{
  "activation": "reglu",
  "norm": "rmsnorm",
  "rope_base": 1020.0,
  "qk_norm": true,
  "attn_scale": 0.289,
  "extras": ["some layers without attention", "local attention windows", "paired heads", "gated attention", "exclusive self-attention", "value embeddings", "hashed n-gram embeddings", "a smear gate", "an embedding shortcut", "learned residual scales", "skips across layers", "norms scaled by depth", "capped logits"],
  "init_std_up": 0.0474,
  "lr": 0.0112,
  "beta1": 0.93,
  "lr_head": 0.0331,
  "warmup_steps": 0,
  "schedule": "wsd",
  "decay_fraction": 1.0,
  "decay_shape": "sqrt",
  "seq_len": 512
}
Each number is 500 + 50 x the weight over its row's rms, rounded and kept within 0 to 999. Layers, rows and columns count from 0. Numbers have three digits each. The size before them is the row's rms in percent of the matrix's.

# layer 9 attention key, 256x256, rms 0.0804, rows 214-255, columns 128-191
097:544473405516516458491540501533516435482487497478558463540486444641589454460584434544502420465456491557506550539436470505500513438456493531580472508402609538539360495432509510405466458548442479
105:504551484559588506592618536474538471519521403398518575546543508513461513582430510504473605379480411507517517495525519531551473518448445578500521444501460492417422497505452475520575420467612558
102:480505476505429519551478558528621532538560498475510373488584532477495497537593451560555447571479501501612470590468485488474474508385553595622470557562514409473470431445555530542524453463437447
101:470476396480425560523539543439474560505558459501596582594410449510480504438512423534471502491454503591525491400447407456496540559533565525510426419539439440602465447472397475506461537509506499
097:605526509493465490472507414520547511536582581494512447513420472512558560463510478615554569507521505435485539490511582481427421429510524479523444505485482453473508446454481455541516576459498531
095:512462496538470508517476485576512514458523537520412443474585499390461512492519507500491448507447434510457435523561558479500496513542627456556417503431507501453436495553483500441434476390448449
103:465422560547462527523543453499501538460500426425510427539539421584489466569455432516502474450478525530497466472482492504541447532489439508555454600517516626531416471486548472555452441537486553
103:505499509503468581484546583464444515499494491527484405573596536406532472436456567537544423514583519458498604483563540469565491459520414541501623520474502516484507529554502411430454495448527477
102:443515531485496446461436491530564481496454552537502556485534474530453541496584460470483483509474448542573444425589513451514440532548379519427553527544472460439417518533399448381533503576498484
106:439595400389477551539526550468537512561576460582480465473488532476459513596478429547401560466528467433469475497486539455500509503522435585463549470544556551478472476542507513479499528513521538
070:562540572509472527533577583426468507523577526506469503520551493468511506465514507529587488516547486480478370471514517493397453512398439463466474484490608397524478488489552500533505497552571473
082:575459515490507548591474536499517468524473542597437439528532507519546517451534458586611525476617523411488562411464562560482461511459492438550511593486536506473438529459498540551591494483515535
076:511537454520483600466504455510530492444556489479581482548524520514595507550570441503493358491446464409618516489470454561557522553576478551550519500577545466569531476574544412517471479570476586
083:474476432507512541490454477537451504543477554519438465482583498616534536519559503508450480499440564497573332495462500533438538567633534519546545363480417490552526451467525481419447450529525558
099:467498442487510468580556515487469533549525503530559431602595551629487489535529517449460497465543555468513487515486607599501492450487515475531457472416462445474479494497391452509563496580523510
121:469434554395535501500355387463440491529491548487522574557527503521615497514529506523468634537542452500519451459486530546451471432465475478504486425498521544460513484501543437580411478489430496
117:514450523536471486518427512568544567607581486480504443468475482523568564527530451485440434496535538400471547486495459550546566479483481469504448417491516438531516512446404550589524482503469404
114:479404428448468616435567510434508429548534498495534569563601475531616587576472416501478571507465504606571437435468482500362468425480502500498478401505543506517496472438446462514359494435514538
077:513505482474508475476557553433545499529499550522448505502506509511474511498487569492517512451532426439467368427473470490531472542546455469432514430562506536568608542467446545545565483496529482
082:444440527461567474493442433499545551568559553558502444498413509416396459495520557474548526487535477536552511522483546463480509517503470445521463587502515562556473468424433519511518519435506465
084:541570507464573499492425501526555598551541468548420512383436597497654511517558530490484511409379535515532467521476554481510570530519486394588424480516466565499563510512483485539515495454480483
101:505572538508473565533512525474553578484555507475466511454475454510595509568535541458499473534449579459499425527514451464451472538450552468487501581451493551464404479566577490544450519461555497
109:481455434447578521445386449530446522487535536528459577522481529476477453440542468525542562509533462541507546561455448568473544461577439463523444487466472525385442489443480570503475561417590528
106:481491556435449499524418457495453466529504502596467518557517464461416519442502434540498468537457522475448487527615523523525586484429502491397518515619466441464547594496543527494552482515413477
102:542487414608508438562495482450423509390504553520490549563521461484439448516518525612437567510516505453484488546542540587517537528547558533511578431439553494597495523497491571487465511496463539
103:570497527502448535411484566565567537568533409573456560495489469532466553421508477413480456469538499507458503494516534558459453454557527486464522567439515546473535468516589471533476563497445554
109:477413527515459466511470481530415505525554497453436525534503479513553513482537483497563513477481528469542519427475521495476500547526514540473495430490450458433517598513506449514461547539435408
110:510613501497504488467499432441504554532444437489463553553401478515532552488587516502575529472471516389466445424511534497574541556495515465538518452517523510518584464510555441470523464434535525
117:550413514525510476471528455562567637436412533590465552528473529455553577436564534498533568480567526470439450596531554422493539514531535541489429569563498465440451480519538631511463484486484654
104:528537442569474386489512559553501492513499549513460511574536522525481442509483482606493493535383519508474419482527419525483451512520531480527490537480474519480470595455532538635473528585592485
108:514521496459492514465536527511548585482448524456458580595445464437521533541538532516493529551554492467441501574505472496446442520419449451525483466532438476490509517636565594484566499489506558
106:557494567509490470552508546491524428484504536507494580501524464493513486462435492476545428490450521483573551498497519557477487563565465547525410490467532546468526527435512547529478550498492527
108:471527480543551533601525360435510503471470474485421476497467516479474564429486510500440498391551524482496452495435492581446487426560500469475505506539503540521485507415494431456477496425626475
105:494539556475476563511507497450459521512462537496485457489527535601515549454511514569449607425499561611461502643533635490418539514553491510498538563417558461491435413478481560464575541431516519
109:521454427511414579394489475512488428490551457548491600417496541511589480453463503557449510410435488495524395516542523402586456557476508463503475500513493510516478549447470472468529531497509497
106:465513446460494597516456494524502569601487546624550486486525504546491513541556586485490652440402435464523515553566509491518503549519535490506506383447527545426593498405473545471494487460521536
105:497540571522417541506546491484515507478455514538489512492506505611514464506491548533519516580536571464526448482529466492469527572529512533542495421550479501488444456524463435489489571514566537
106:468554518492546434496482493529533598427499495428523445485542621525478543466511508458469424423481468489581467463482538457584444466517542435437444424425471499564399486494514561438498471643475428
113:486437513492509539498509513410442613439565484442492438589482515564526501489489536482460460432451564492481480544508543467513546502573423471519482463500540498559548538438502564573536546493474406
106:486555558507514536567507581558479454407492426465544457482486498449527497523478490444454520524532475511444469444427519463422586455515566469467512501558478534533508524506479507481537526483523525
113:417460494409405504543452543453518489565475475539510472554497544489594533569460464585498488521454532486534543486475447461438522539517420605467460490503486474553478500492500604508498520465408605
116:513602550510486506570520513469560542524553478502512433488437466531549478503515536473451458488503494499484492490540495346554500521514557515523510494515563529461429475566480497500468491458510587